{
  "n_layer": 24,
  "d_model": 224,
  "n_head": 7,
  "n_kv_head": 1,
  "head_dim": 32,
  "d_mlp": 576,
  "vocab_size": 2048,
  "activation": "swiglu",
  "norm": "rmsnorm",
  "norm_place": "pre",
  "norm_eps": 1e-05,
  "positions": "rope",
  "rope_base": 100000.0,
  "rope_fraction": 1.0,
  "qk_norm": true,
  "attn_scale": 0.177,
  "bias": "none",
  "tie_embeddings": false,
  "parallel_block": true,
  "init": "uniform",
  "init_std_qkv": 0.0334,
  "init_std_o": 0.0334,
  "init_std_up": 0.0334,
  "init_std_down": 0.0334,
  "init_mimetic": 0.7,
  "optimizer": "cautious_adamw",
  "lr": 0.00116,
  "lr_mult_o": 0.662,
  "beta1": 0.95,
  "beta2": 0.99,
  "lr_head": 0.00684,
  "grad_clip": 0.5,
  "warmup_steps": 445,
  "schedule": "wsd",
  "decay_fraction": 0.462,
  "decay_shape": "square",
  "final_lr_fraction": 0.02,
  "batch_tokens": 32768,
  "seq_len": 768,
  "doc_mask": true,
  "train_tokens": 216500000,
  "steps": 6608,
  "dataset": "wikipedia_en"
}
Each number is 500 + 50 x the weight over its row's rms, rounded and kept within 0 to 999. Layers, rows and columns count from 0. Numbers have three digits each. The size before them is the row's rms in percent of the matrix's.

# down: layer 6 MLP down (transposed), 576x224, rms 0.0453, rows 445-465, columns 0-223
# gate: layer 6 MLP gate, 576x224, rms 0.0489, rows 446-466, columns 0-223
# up: layer 6 MLP up, 576x224, rms 0.0442, rows 446-465, columns 0-223
down445 100:513488441454458493511457494506503568482547558551508579441459473417552499516475525527491475373540535641422470447450497506517529492504488506498541545538508489592506584506601575508538556533508523462417491413525445493489420547589462415414523482464570419461502528579521545433455615458452593399434463588497412573498485467531500519515495413486456423490502520369535437466550437431586491483579493499500501561458489548544442451439454496498514520482588501537423454514516467471501439523440600423570566485487525436427504581528522545456452451511511529572527461541439488513515472444497598491514546528373438535444483491494576384522443529499523491527509547435460522489469552464485477448450
gate446 067:580554420518498573498589497606431434509585511540486492512586476515470557551484501466493507474506462429594544504439485595462439502450515477552522585496460462597609558485494451462481463419439451500472505575518540447487426493504556449417550602474559520558434549628456590528484478552582442439581469564395489565593519476490552512413504464474538528612508576523542486435486463489480506452527430470489484531495535520498557470489451454506509514595503491529521527476478406456491522448451511532485405511544517493516501498455526606544565560560485465560421573437473588505469493496468541435455441422563518551534468536466501510472521532565527452452460432423483562415508570415489595524481
up446 063:475484541461403476499513523458525526565479533640516509497501448451490568457477529539516465492480487539440467527499516468524411504514536466580497535530532402547500541597503563402511435451541444514413461483496503528521540462357464570520567594492537493538493441510532557465433572528594524548452500472464511411507573553444479459494563522607456573537491512474391547516464520443469461514452586491522546479530609451342450505576503446606518478451509512534604427509513475503511486540466496443548407468540517442526461544486532594494475527573476528520510560460504511485547453423495516507503444506510472444517485413492548538432593534474518381455575452469428393422569533474446568511429
down446 062:529470580459562468456455424486524535473476535537524485456500579550553482537507516509559457548571499689502515501509456474463498545481476470576479414501381530467533402440446469521453537514587512456541467489515522581492593489468527519542502423554431578503509523382489449511576524487475534492437639401622477490365444511562530515568520555466552416463547527512547573513515558489533504617420534536513403454451427562532489537397542577506486531486537411502434489541519536556477427509516575538479573476540541527541519472484443429487442435533493518444556478582515414467528554525479471521482562507459527513482478443532482514488526538494507513505491587591451570503560449548510437445521
gate447 109:495412514455510496455477505451585516511471482392563504411471477527468514516583462497460560466544403544567595466436417517503545499541599553565486457574474501522593380547452482455565387478421510464480561619454534534480570463508461490543443452441430466536504522489536442485564462543520532433482503531419544484581484567550591537453429466454420378574600493539457458466465526502575514480491496441545523429534455505429593476460452428406492484525485453483480500515437581551467534526434484445523537470464489477513454458522535580471515523438522480505565567510574545513486538492513541451590478518495524503404448527520518585586532546523501494473491425462526563453435577496590495608466
up447 116:485465529457504495431548547490474579562437509489585600462467474458431438546553508500412517436537496518605524390464379445504488456548637444551502508489477471518576435534418568435567420467352529502425567564480516544434512494536477503561472489512443465553423497549561497483495517503526581531487541448453446496454457546482547406514468483445435502585576417561505524494470423542535530457491520444589459480578418486477523487405452413445475570438491386524437488538482462547489505500507456432523517531419501485516503536526532581502490485507492537486505517496526584528492538482473560407498421490514484593395459507536595517485542482590571442477476455490461529461459499516602430547473
down447 118:459582577478492518521491531526448565560453516544532574457489520446427402533526469493476490466492576568544487401496478461497447455540600452426548609444511461495540519498452554569495519456419438510385466476526399546472484470583544410498478541523465465584443462578550500521457574493457541588481470425520493573374465442409502423529534495477474557499533471554591527550504395525495497483539552505453454532511447467506468480482450499489492622443527443516401472511526397512520535494595437510507467592497452524508556614521488529498474424589504521471519479513460504537497481479460559455393443463519470649502502458566582475493517414561592479555468513547490473511504425559518453473463
gate448 100:454562481504451506413508516433585537424543618516464539583520509579512554483459525397491502531530438484549481460493516540571471579490499406538660471552445536525571478393479442485495463455504477500517473536508508455521454547551514484443548531517477486477454444415490528579545425539370511413434505528426523528471525454533572549453577559480523469436482469497457506373496558487490517435505463491588415530473554590478511378586473586551477529593511517510442525536536493500387422493454546505468537517502446473490534408522530481452571614467503538554552501556451513524496536593510518480518551489503584416461511563460450495541394532562461584449512470494599529525510498504467486487553
up448 087:520589538485553470472555453487524496501426420442532528503447530454464473514609482540528543509485519478520582573547548521549545517485529563459448470540630478556482497547541522574557499505481590516438587567550501622416620452435626485569439458474401510452566555515574472423493529504531574498564472566558568512451522559450609549602475472524491466590472518481507494562476506462564455508474506510441593438570449496497496543493520539442472378479462547417512543460441493513590551530556503526623466442509518518541477548508467530483486506539550476393452556510466432525440465371533467542570511512533474520517512532571547502470477495467529420511555530539407478497404511534483515524446
down448 090:521562499532499459420607486464508591498472522490450575587452499504477503532566571470552546512524479507537514469495482538585512597431530451589510459602524569597639501396490428555505462484509541507525530518581477540389501493461573444546455564463396543432479437427502481573520483529405576412492514546497544552458532572421647505458503524437488449497463481488445528475527567557457458483522496443525491552538519640480469429573423583559498470558475566483495565491491476546477471522438533497512492488538486556525516457560523511447591587510499552434581494519374454537539541504562485520548554538559541417550523541498489516532383490507491538467535585540512531492453528514464469545518
gate449 115:512483443471520491421534441439538506497451467519410471544428428493496509580462486481479479426486409535505552468570463592448462580523496565526489372545473504516473501483558435497529503468508530522490456395497518471511537429577519556498621524488495534482506405498606578484538477498518433406467507553486514480441474496610450432393506460552579492498567468466518550419453480533471555454519487474569592460471607618502452500562474530464501521481527588458486478566449531536459537462444573486505398437534449453534461542441490565479554518555532505421494534514490372534566538546538501472574489470492474332528450531492467488462405482487410549424486569478424479451566472489584457476489
up449 112:565529553485467439498516555456573488494473465445501515499445471501589557557493460555549474416500493509491536514568445472455482568515535494528553459442487431479446452428484565431553439542489640528488529456464583402507638474420451535420552528538443671486490531528523455480486470454524429371467392485427460473430454520572519437420515504525514439543459459501409491479513588467521457410468530464566595486490542546516497484469456509469408380477545449449464511533459395472491486537479536495471516470463527514545473507623438620478575432508510471489495465528462487460581489500462451493446606454485412500449481568586534528503487478495527594525527536513446500485583498476510470500524
down449 111:559491467525431491554476513475588535486435497527502453477513510547559569554521515532556406495541528472452530447504455434473504494552510594469500503338425435477500535579406539522499418469423655500499543610385445483533562528454526496447411469571472507465523521520442420385436534459496498499453426560429550619553482487461502506578533540461447486589498493475533521368516491451541425531521493532490556551477408425453479447511446478497440452515474507498440545504413441555498409667514482520580555554469463442515533470562500534504497502516427463437461589478504535507444511548518476513443523473477497549487437503480525564512487450552517499506521469496524468473587558545397450515519
gate450 097:483510499536529500410458487585563466434505536347542511495546480568471527472485492496450530517555415497486518548429523473612541490469613504530475530538532555390480518582396530372535435529478545485441524490519392565488525524492478472552614412439525547478559414458534430543549568508551486536510500478543497493550518475443552439502455588531485419546608485463468565522509532469478466531554456469511434468511533456391536502507532495465504481460500481548532534554524485497494556584534488619473473541465500458476487516475486560429496523381555482538450553548504565491459460520514534433552485523561457595539391474560501478416656576468496452538540458461506537465511611502585529555534
up450 086:457597487506456424447556419561533488504553472482527489488556538440547645368566550425506627419515519476463452484339515473518472496520457449476524488559574500473506499460415524457488474540507536522356548446497511444516477548600518488501497453495506401546512593442496437575450589530554569542556384437528466443585469593553625422532513490514423486566515490441520551589487489467490486506507507517493438460529484573486520584483452546472475439528504438585555566478491523524620529572453509464499517544500551494520455478576494526490489478486507496493462505524572467421521451537536506460467413485555477572464444457460501456475464575508491494525477416589466525500486482547542569484534
down450 088:478538495455511476526532448516497525516502489553486526512539489419575619420576563528503617454514587397462492512394471471483419494576500474467552488541549442514509491394507510551441471539558542495412524428440597461502506493510522529504456542554466485583503611420465440545494593515468558501520439482436455461562407551529554508496532470549420495570410522483462473565491491520426456439518503584462552474514450559518511603502424569526457469539477525519431533421497500444647498531476541335505471473490565504519408479589539544528538493464557532458495525449572444452501516492542513532403431421510563522429452436391547475506413518508488532529496498577433479526498470491558492531507
gate451 092:432430499539523521480450447443569492408542488563478448513565525556467458523620482512500506437507529491482470407458437535454519527450539561528419481518564479545552457431527488473577452464504473612532489465474546491489553484434499546518548487462443521514523491496519512479563425563469545382553533569423579485548503409527595498468537472457527398603541502465504562465464536488469530551447464443475611491439519507434427581488452479446470540562513592411513526519455598586567484485477414456581462520523423461486448489541486530528452432526453436511508554490457493525521527468529587389515563394526458436554551600525513502428416537484469618543488483463451506481447517603455422565461
up451 082:545471466537495570568403502456561563560398460519506496521466478490570535533488524393512406530533507507488522532561519555494528561466296510494440513514387582544510472418522537554425542545418400495491396521528524487520447517483482540435533497511460461488496591421509503490534511433517496457538474524525472436524515489551369529465468503543473540404447547461481464558540587543476484573539505481473477509432502440565424552448473573507492519503495495520590432451600487460454546430572472450427498458506480492522550515453426483489540480536566506511541527480467552518453472517513463487522497563516450314464596533466455575485515453466443506452354545518446536503488477520509403478572
down451 081:477471469492492520430474464453530508395451500459517564590398423471503502555469504468485453549507490437463474527478469555529466510515442564407500479511416520509527483576557476564469464535500418541612517524542482500519435516451569426461633503578510517409416459444544464468489530473517565573464554459462528488496484467521564470502552500429470523465455572404513549536554535511412480506445483482523551504524532422521520495436485514392545557587463431448544477439557546442485458507505430458573399496589471496545489551485421498532432500486493477553523611534439579608545506467608572562530545578494516494421446523437435519546429484528473516378473490462567428484550585507460394584522
gate452 126:508494532492514491533519510510455514490507490504434425583536597488399437536420437421470449473528440511479541488470549513487577491406459616516539333599451471504483477520548410613541414456462505432462500474454491502487543521530389528497508491486435467392405435515544521390506498492378441470457614607535476460418561519581461534520500476526510454495492486470446510532460490510592543558439484562482546509510498549518448543490507485438508498520508585506496509556517594592488501392435516485544435489465478439462515518454506540500452629520516419496524505522445485580507530494504546527520440419510483389503548610522500512537364485496517510468433493547440540523528470499459452455519
up452 122:528421651499555499448476477464499464484634512459550391444479517499636542521546492502566486474384517488512452446452533571454516534479469553420521494426518546576483499470569524486581438478453468489580473615443569498530480378461585486521516432443588506503521546545450484575511544501508565444516514567479551548496506522465524500455565435496526548510458501533547528504422491533457584507478460480479469529533570485464452538496565489538557476590524457430430450487505468454429522652536477525485438445468443386571473542489394472554501505581482470467532564543445494401575415580551462474544514475477487488545572485533532536560505565480504426486470459458544489520490504548422487580572
down452 128:503438522506605600480423467502450398526587486505466421481476549549563545525500503483563532500422497589557495462473449498476517481526428669474501521508432492534514575486534391522492398453512520416512470539511523496491523426532540527592510470556454507455605471531530515425463556498526566537438503465466558447527554567465502436455487458518507530498523494519532678514501497527425570433516440424380517479479540472433538549375576528454614473550537470497505421499527482482458441591534489451556439508405479487514464562490497509496455486468514555450542507544527541473527445560509466496567464449439500488565530531489505451620499573473454426556478417521489412511518412550504549533444
gate453 117:531519556537454555483409453522443455504491389580549532510582479471463489477427504479589470525544465507555517546593497442500452460461518487472515480525481541532443482543494426445514509491550437519493468404497473506464615537457370474475518513434529485487467444503536531507532433418353401572517595496583438424457611547541405499545508465529418442541497552538519540484436519582556538560497520536454611489548539630478425492556487467519511531399419477510555458548500499533458519461453536438513439460596475484482452600464487512456500527445526493537484545495479448585489462402485610541543547452465577505534492513482517604498505498479367497564463512515501505439451425513486428474526
up453 117:509482526531505420385527552477473494519500522470463597625468479485638509565539536441520536496369464552512482460473486534377587570522450508488453462489484565493451507446462558604534486638534516423405527556510525524535547500545633567507456490398452505497541527542535553484477452513498513439550518516498483472380557503535603485495458427431482477512459549546533477565470574526548536472499523487462448466440562468506482524446489376537485538457516533457433481542531485491503535530457425491520484497457564525530397531526487496382554467600522562486501517537457459511483513541487554438511488465560507523545501571525525492539542558552598557462608517395522464454471523552424453448396
down453 118:454491443529491518540456585453485426551542502498520483467474579530593552409465505459547440553488499427543557426530407488435508462502468606425544487434433584471536470459583448526495515485449496522464550593434426511468497468467639493546567495559458523547596436466472496524522458535552554438491411521447517494394595421415657388476477527446485456519513439592513525434454523398535516490571493503488446470472469488517493534502533432611539487566473412490422450426544523482508474475513505453474505550484578462499430481482556539484526500499483482437527488526540529589477557494518539429402498537473522523481463457433464492447478593540457543507562561395489485407498550473525568482443
gate454 102:540545587523407536510529489445497484453474492431498607443535522566407494547550441492414618461565513498462574518473518481543501512559512488494563522529541461562487485449500481529524418545545577517411515535565525486576597588598480528494543518545497503484537435424492552438527484542519469562500457492512427415407560563459561514548483446473518451484473546478430546548492498437529495431473582500437515540469505459520525417498564479508486335446388409479529657466450552460489402500503578453521503456469627484520541544510502582476459525509460559545468537473473528512526534467484499534548475481440480496413435591450476548598486482431512500522458486539508553607426509476558567437535
up454 109:454450472474604474443498521573499508558460450512518521610518481531436467491379462485439469545419498540471501606501510475470470477477444500531447472573559463515521502489427383513553549548529486497498496507466455499505512422468541517474487555429548570418423518501524534526545483441597546430455510501522479518560520485528482605503530499538551492535508465575534393525515392511518453536535400594445554446416600554485465634575483519445450552542538561456450457538543513537528532502440456564563566526547432563524460398628537469489461567565518508417470505494484474446392427580510473448469559459554506436452532424485468543438444493500489427465487508404473513491555500595557514517418
down454 099:563462568487406485529430517481550531481453524477551572441510550617496513488572474498458586484581591540477609527459476460547526518568527516550598551534517544459484549509497505493483448563562550469436630485514578481574515540542468507542471501473498524477490508440472438564510484560495489572486510436532425421475575610405547539510458441433518574438480503487504466573443511448516434422500579475514585527555495524561488451519574558505586359359444424482406548523506502516512415403474535505476555429478587501491465539447440468459446493563454505513531533453467529542502540444529494545534482397464496547411446542473476507560478485479507509509513474531478523624437441430588533487517
gate455 108:499535438518544559500536537545546483510595478395532524526536578607579514497432482583546519560507440486466512555444500487513613495458461523526564473538532488492516487466428402423494434477464572540513591543467497499446544457465571442537505556550580449506477472404455467410528469549552522409568472516494494445475531469481491498421539494533492482466507459529513425405535474477501534509424392650496401443513465482523470535571463532487463444583579503491468468506605516485589524537518453658482509501522523487524488451490483530545496527397530552485452509423531480505422421425439524477599428448491585542481447480496420450515536563442546410503530477537444473437496555521470545615544
up455 100:443579435432467594499535463462500477469525478484475540489500529481525454451425500569557518519624479525504488462443512467468548524451469507502538484414522456510442472487439530471486494445500642506525540483525537462382582458395471394487524526557528519528472369532514504425501496610539567401459480493488466469512421469502580449428447508521475550498477457506530482482513441477524510424424439655476428484513489536592512570551471516489529522571581531539458462451527455454569503519502554532444521538508507514600497446499473559516489505447573530511498503512427518442436514457453560433486454575397494559467334599511547454535566595433527569502502417548448416457496538510429488513537
down455 105:469527528489528550511483453476507436450452496607461468456438395402503495485560546462497499473617483500517460445549566473494426484509526520507461492384508534447468571496466589570482545455529490494451480417486493454490573473384411457449529444503414506565504485595546447551478558562467538483399426571466509526507419558534567462547425588525490493588536502542467500543480421464498446431497541480506589526488462487548511488517525463464538572550481478516436503436462512468466522526410594407497488538504482568555483541548469528469540464494587493516493486537455527514493556525579476564307530624425405554509401545467604512532561501485535535543506459534475483423548485511506453440424
gate456 093:527593538475624428512502538549485474453573450535660422455456560564562502450428546530514415591479376466582497535510461519499456560519538483539536546486505553492581481489499507537542561406438433525531468406455586481489477463492485420472508461411541474552499479556521530483590436598627528438434531572494497429552533538509488571446478532497489484555464464529467473479482484454433428530523494415535494481452525480489469459534426482460479484581525512502532521535396575480407503548486500547457513503461445425547514440617526440504365500446623498449467468486493408542491512521464537541548513449519545501527521510524509408484490539542496481468471506593555593477526534537559589540497
up456 086:506577485514512456396524604439426504511590444502461440465531481466497496430425527515477427595535467524575520532542512514438497484466611481550550526522574443457517478463510501501435615481412463545544546513435487485526416464486465402479437477419528497499484431506464476489549454453432551455547434481434489508586508564489489547436481532427542471458498502486455409408507435450471429549496564417553433474451389419455495506482414464505556517538490513526496490448422569490437511543475541547414486570498459556438484493546524367517440482495487469411469551475524491576519499402520540574446559502462433544540476410565595462453572492549441502476526408520539536608509494427488573519441
down456 087:504519506547424533458533586388477492535525486497405532509484473483455497395459534460462484478516494574545529436486531496489510504433552415491519500513559371506491452473605483465450581543421462557517560604515419487516495429456495496479455485534502478526476447453472470484515462439384550520551434435494469545572492567490490513537516498465547500477467435453544440449513385386462453532487606489522463493412361415452560545466529538533613485454498462551458450512485524493541497555473552502460498548529520560402429500494452423508580419548409492445456534517583508569463493458491588506373498519421432547533409420538548549445570485527469484516544485474532443597512518446453481473426
gate457 095:570633598488517499322416550589574535429512455440526500513437540467423486564450502381471481513554488459646553532453585452543561530498512484475511503510535520554466466511515547611521409553520538548456517480512561518553518481488365527477637480465561539557565462504544501550572526496528445528510578516543457555528622477535585485455463456530480480523507522503533525557385467482479471510476528426529510441501533491512452548528588574565438505451469506453403606533596571469473550510512529508443493507561479466497385472459483523384551518501479500570523406508540468477469489523513545474493502445535518445502458509424474531494500460517492503488496486536479492477496583543501487398528
up457 078:480511458508566469588520509532499435529568460491579551572544475512500465530613468534484544488474519454399525478396398472552496416474520531529491489499477501491538436515491444397474484515508504454516519616449502489445496478448559490632545527542540417488421480528444384488515540510528529514506522457448544448516539480481544500562609552491489501471488476550468441429579442508423563459491500486479469514506493487491437485589368484425480470517534507568551454557426437557493458433499415579497418542509522427484582379615506494577468574406480488433432507453503557634476520544518428596481452496507506514474464536521527468528561482544510522496490421524455503538597522602519478626516
down457 085:555588560523555484464485581632471470481552495477552509541452474450435517506528530487410515541477505503565586542493534468593535535473500454593534429521503484512540405473482519474444371546593469511535524469501598478444502516448385494589597525533587446520497503534534478560569454518610438505552615442512454543550574521539521473466538534509541474428515452497581517551479438491447492487443478426566569482526535491511486547573511587504468529536548503489437463598471498548388529442541455504498508513474541438496399375524479459439493580423420456504478458419489468542434483489436476480551460417532540370486501469453519526511473551537512507437382501534482463513528499605508456460483
gate458 104:505603573451513437461432522565586456474589486492501476483537592473493598484493570560508578573340540563446518509538585459551502510643455556502529523541563523456538444434540477510502524501471501542506501496479394483546493530598412456538466489474539447457570426360552492489466490456456534536605489528617474414464513545458484544471476486460497546427506538477482610469451555462509501585505496491439485528556468490552462504513477508475499583544484487480511572430519577561501570475498555498539495580449479477478501516462460456457532507500483467499537505490576502510422456482496478570589459472461446447540599417487459607545524393516408420570438448529537481514530512413450460500562
up458 107:443420434554523541559519445477489470413412449394560546597435456553455466495527421492432500440592482408493582473466484546528464518470481497536531452495482527396542545502458482466540479407506567487648407456480568479455483466432558543473526444507456522557460578516534535607521549478496450473491495472464566549476550476549462608496522528468505435536550498500479371465494486613453538493463528517496406424494507518426512465631565452544508442549432550497478557521543519513508487508531523609414492494565521474449463376480521543522453564450522525468422473485507593568552554563515506457518486511463547553482499486525454419590534583495551468522587557536511507515420527519549521520435
down458 106:552577533480500457449492489526518446435597522469484419558542486501523554494449538523459548613434481412515522502546571468508425530570530554569550468486566490482534422452567503503524507456435533524580454503502466417562537544555465448568469478523523422496579501323587503460466494479462514482598478549598515408465440556488483633497532509469579581469535493493513572519427522491516515542504515454457570501548526452546503532543530461485516560539500512489508555470469547525496560499504578537503484546493476440399525496453428457484458556502482461447591507520595557531456456584591499499565485488396485427528633477486448614574482444527415403581506493474548428530531573466493450489550
gate459 108:539531480507629496509553494567510445427567514523503479471525569534497506552454388544455565412447548472438583515472484488497568563564457504500489394536512514604483506456500394531452487467499495561471560541520524470474509462444439446515479518483520576540468489440397535486546504430551458486516522548452583460487555480491520599498518519595445511513569481535459479463434502529413476507448489546576570455495568491329497550610527539439488500599455581459521472492505488528521441530464491535483447448476408480587418538495582508390593531489512430546416549483553507475496451600483548480612509455471521478559500495516376550487473533442488433441508501579560506488421504599486512481549
up459 107:588494566543455492540504504549540439523478559523517470399581513518387529405471459550465517494492528475495549480449524451506555603459503517474485544484504515594372508473558481486514434466450544472463548511529566446481531529521437514483551550471564563479414411607469493478481514461483492487603487486452532404473579466534512513468498501568521502541581579507501502555406545473537551439414502506486526588513615503523522490507539425499568485483396550555491552484429513418490461486577505507530516465538472512507490471514427550430510526514511438576479574500504516409534439497588553446528477430391420530543473537411451599522434536351424531530420522567601437524441487509502524502610
down459 107:514498606471428472534538548607549459557460559505492468380577576475460505403504435532477433500454527569449514462477561438554486588488518481464499490423476551574311504516504562506558511524421541496523524453508501476484488540553440529459525549482512544460455483542498558459505455490486527516514487369480518414445531472515493510517521514558588487501532500502528433510436494482516524445448472435471448547405519451487562503443611481461552481468394564490540511459451464459463474436506489494489588502498443496453421423506450541462460526550499437514425515516527481464500465511597541486508398480441419540555407506411480519558417514383479512527405569568558425529461569513477568558636
gate460 080:535425468531497527609558431553484427411485526552495541585513484521445570497483372501410570460473477471443496520341447536511465526553511440470511425559481468496504508473438531533499491464382523453387536531539570488549559626498536519519481510506478465479533552408503511496526492527475462442453523480412555475474485542430555562552470543555550511437537528608547470438530469605439538508499514520465489480539533520442507477536475548468553476659492462548521551460538467542518442561507438507470418445469539497528456549506513525481454551451482567470476583529571467447540460554500486523520398501412499573534498512462433378442549517507535536493596452451491473514480420577618470510401
up460 081:492459563448509587471549439504506426598471493496437502544566525443448481517552418484523542519509469490546489518500499519409485606456499471450478531504475544579481520483457458545513470492524425388490594574484450467463474540567502512524481507547516605541508469525443623532476439501443514514598457528434505438484509467592553463467466358451518519517520517569505700501489575444567529498518573457417561535424493487462529553564606535635504539509488595445509446529391479541579547524482512454546566506540526515468508420520514461561546462456513438454547479593442466480465496563517605563527473464483458477486450548455587544507497446526405531501517550570500515542557501526515471452536
down460 075:521536435517474373498546494431500503481535487454506493441465466579471504495521495479508460495447538581557526463557456531536458432584524455488517380454577412548489380501642453464477550513423493556539514370528521463438445562445409471420522565503377578527519468474570443370521456544512503497454471436630515563490502625488439464473446472505458462496505463487461397512487522462461500494453471473630516498445463433504435377460468487484513473419498446483529538556441491496445478475560539491466531559452496523475448559521396511473524506520493529476500421521431444528522561490579453494501415510482524469424508462588481488483449476501593505512566514455558541528424555471468492498426
gate461 101:538508512541483515480473522511470535570553497428480455655560527535475498437502535465425490485475407478463523465482519521449476556400472667568601401498451462527569475557531465483561467488518536468550450447480508547458526440613552535475596516467446514568440467517575558542516489527514534485433553616447518568443504599578505498491503464493541466593418562567490547452508450432487550511469479490456562432495497558473483430450444418447507475552422498490565608542434495512500479634507572517589400512564523486540542556478494454546516536450441482531499500524470553519570558514510424508511451365474494423562489538475473454526463492447465454455464469520460539527451541518513614503456
up461 095:444543512440373569500486482432475559491372525512479517434407387444485509510518521452520500525532450444634523510545568515577480557502481485529454420536523575522501524570439470559515508459511501544475444470524497600528543599530521492521495463533516357534519434528524519558529549496520455522408458469500472468445535448509612480528433442477527559482511484614509535583582467420490531431491496586543527548514458507542472442484512507535476429457399495535527576497498392517471434406541571516540573454567605539458486556507422579492566517518565544434500443489475441571463509440490508433458480464503605450538496446489439473483529458464509568494471594560433477516399486556510506443457
down461 096:521452470486437531535515464488536528503385520532443506399400468416475470518475470580527528501559544457616505486507483511654518559499570467544541452475483536573484621535416574542498491475603546527431512488539480505485497577476423522556430477466476412461540419475467482573560523444516468480470490478522413491473610404526522472525508508530444442431521465505458509566562443387479476472470518572489472540508529523565404498515481551572448517425564487498409508443517450495427512403498473561533532470504470506435544490575484575435477493503567554456582475441387445506508487487471448462460531479557625485461508442534537441475455540546491533497493590493464465533468385532488407582423
gate462 122:455445485501532551555431446524505473473562449593416480514492558581517450483457503500526447469438518609516582485489439571559501492489496576520539401555522495462511447458464504541491482499558515499407453419437418458592472503416434566419486487419488414522552533411494442372540448501629474482507542610563520472493452578571531556475425487522454482506466468468494553471498474511454507460516473576456457567492511519511543503460438462392546447576503535556541486465514502502512399474485468433439521468471577507514554491437525540517523549476505515539443518557556524607475471484372563461524456477516577477621454497505503482509412476533498402610511427520488529385461443493604505515479
up462 128:517642429491442493540551613478505489600500472476519584481518475494429498518471482595442422523522505415413498534383515429476504417554577438512548494537542528526446533593485445444524468412437497440501577554482443510446508502453514457590524536577509445549453426502531511580520498561382540549473474462416558379484475453477521478607508455529464461573609559487465434492488528495526521465485409509549481466505477519487480491490486420530424530485539485472469627506441532599592540483485440588489556532586503491481484480476577481511434477427499467513471452519525495482447481421497538588544484564451533587440448479533452562417467577582484554532548442514521485528537522490548516542555
down462 124:527468516500525468566504497492561422551515473577455481616583521567417453604404468554495509397390453473496590517454477565486524518525532583551540422519553561545532383540506457485534438471506468508407455502452451459490485538429462551512387509572454461567523483448528548445510418521583499452532520564519496390477450569534519477517446475542495429533498476452571504427504542520480536512527472550475486524504449544471507559487469496459422513432554508581489516464461507471605502436486479526419527489525476452543444436458631582512543517432522471422398460501583535553478439462473564461570513482402574574528456504539424579496435589559430525527526439574559488451478502470539448505484
gate463 082:498486537503476510504503486438490490428555475458537475476506570564535509492471406502477486502474552449399573465507440531576577495644593429486466573565607552509470608483486562466538523440521494565589504504555542614469498473424477456564510421479510520516443513445415530491470474520500449474576548521444501492562505464504341564503575532568420449481566524568436421487432513513473528554479465539532491492454529513506503575619569513432522541515500524521502465489611539574507477470556464560463438432539475485496458435486492504440581557389522460523539430404489457519479400464465486534541545538525571519582468474533421526592547530442504407509504548537527611449476533451468544544506
up463 077:517468438493489541624519598546490580517509472518491446489541521540501549486542557536534531474440433526531463481466564507509526495412529544489468398455444434362540481511448453471534480484498454487466510509491447503495538516562481525561517433587529517489563388420529546617500410444473521545477540514509528419519423493445507432482543517492592472475457547599550501426553493551423459353544511508524452446423568376404558519575547561540424508601423568438480465604522417483475546493414546523457443516512483516524473586431529480491492519506445524547484500600509487584564501564474450519480421425607522483521540478516560497510544491493415521512562466500459458540515504581563511559495
down463 079:512516452455489537600491521499472571468533520435507470433475509538495525500464522542511569479542472440534516426455552526561541495440571467564415518562521359482536514444389463437567511498489431537466504440513473585477514471480473503584489416543563533523542412405531556603516468477474460474522526522480587421545456505423538434443519542517534581469470533635507547431477487595418463425509486510544439481417563462449536502616483489467361511580462567487502382554584445546464579545438581551466431503547413478524505564478562504484503527476426476487482487584518515560522508498569513497513497421592475518488489506537512565557530503489458516506598481499468478454488503578584527601530
gate464 099:530452538467482479464552426459546531496487481453571480477413542487546505479482496476587536540434499537462524554474529569579441519535532474491480524516513599472506498492521476517528472520524507591457417629482462466503459480438412422489494457496393529568397529381500469503557545437491437586527554528456564495513489521478420525515621537574488438502561447520459463548443464518497451502447487451489510461561519460452523502444533556435525513486548452497539460415600627537515554504517495497459487399500509512546458417509461519478563572449546574452501438439503555418469467527476472486482540578477525490448586514566495475550542419378428373584480620523542606542384565521543474523532
up464 099:522448591449493580440504439511483535467496497491584442445395515517480520472543483464558512445507546502490449508464471536497477535524504397455460619474505479485506532508594536418543400528491523510374425593488580461531569532420417503469486477464538496489386537472493503544466545477509448540503551475488518553557523493487569441531519504539439515533506434519531550645469385444603529570404517528521567534495531480502538446425498477543496457540529409529554502522539521484473501650580524484466536480444558451504437509545344558466582493422498518556534462380463598448505478563469478392463515492472464537445542530523536491503482461416478468558484597543497559528470467471549516440524
down464 106:489493584462495600538516463582495508497534483530525465401443443477489525436529484537528434403497555454507412416521467453466568516486448448361496571431460456504488593501549543407524481549455502436434527510549605481563602506514537584447473528471579438464526569516549566535422502507497510481438526469532469572537493542498606475561424496552465526589484444490547549604593489433619524558412536542522507541507478467564646425460476442594516461512512483518557549584454404442518435537540501467464543591448535490513470594511432496480581473498470519550497512461462490493551500530452503386467529460511462488432518467408499492473464507459526515536479569543513500571521463444501510427523
gate465 123:562427545537556510437509583558513540512557510488515430465530554588555466545523515568500466540469534504538497517471439444548575468398442564543568489543600489468499403543454417468523460461451468514529469437409441472390492521436503532531531483483513539490502487564510452529549413559498551413571523474481516379510520479548557550450621519479504448538550497474465521557512496545446468548550427566559505518492449585495509563555484438528542470469557543482424484541409557475530501481430528517502487512562393493525485390469504508453482548521625484428665511493454453525468468557532535522565567415526595475480499564544428531563456518435488516547511477458508522408502491553333497504499
up465 131:516427500480503533438480584512435568561471532526462415485586518532558456548466502588521435525466498532500440459500408512497551399391450590538548521509499494495516456432521480462530499453402473515572410453434398454417387531408465534538493479534507525479507446622485483561507398554538548459506527425500410393484539533504499478431508500463568481529492480392432473602457536509416368538580482543579540586461391575458512457532515369509507558506524531457492461540467465473520490463448469479522503445488441499453502508439493446458522499514489470469574545479435514557478496489506557532513500500474526423480456531547434528532493477444477545477464506404455459371515444524436457424438
down465 130:522511400511449576608431547474513484587443494509430499494526539435525556457473489514557472502448519466358407430483485558604460461573494558449418550495453458535492569396474513477476538526464499519564455531522427451555357525460507532471446536560461530538465491548535597486424496463467419521484521483472508540455513571468484485512408473492501475457468530461536431493426520483462409563528476460558482509469414512406560449501512428423446544599528467443498528594561441528544447565490408452512528489512511554424496628445562507547499435477375551530437392492453590555451533481478502543465464552466443511540457473519479503518462444477465501500475528431528455492546469438625480482523
gate466 092:506481542435481516422540528446437539542468445438514443504532546398455576455510580457531482469504525594505489409578583538476597496472479529453465554570521467499415564432450451496500515439534490436478558536509483423521600562448402475450431426402484497431429527512406458453457540511558480593586560462556543554562505425514478471438549453489372506463468522473548492493443529468495454518519463425490496562523430468485530484468444528587537460537557491446409453469513559387499456576526486495517434454448521488399542483614507494554494514389539571470403394490544467454447511532461498467454553489529482471525447471475501433521489494492533540581449379571555509556530514510551457480518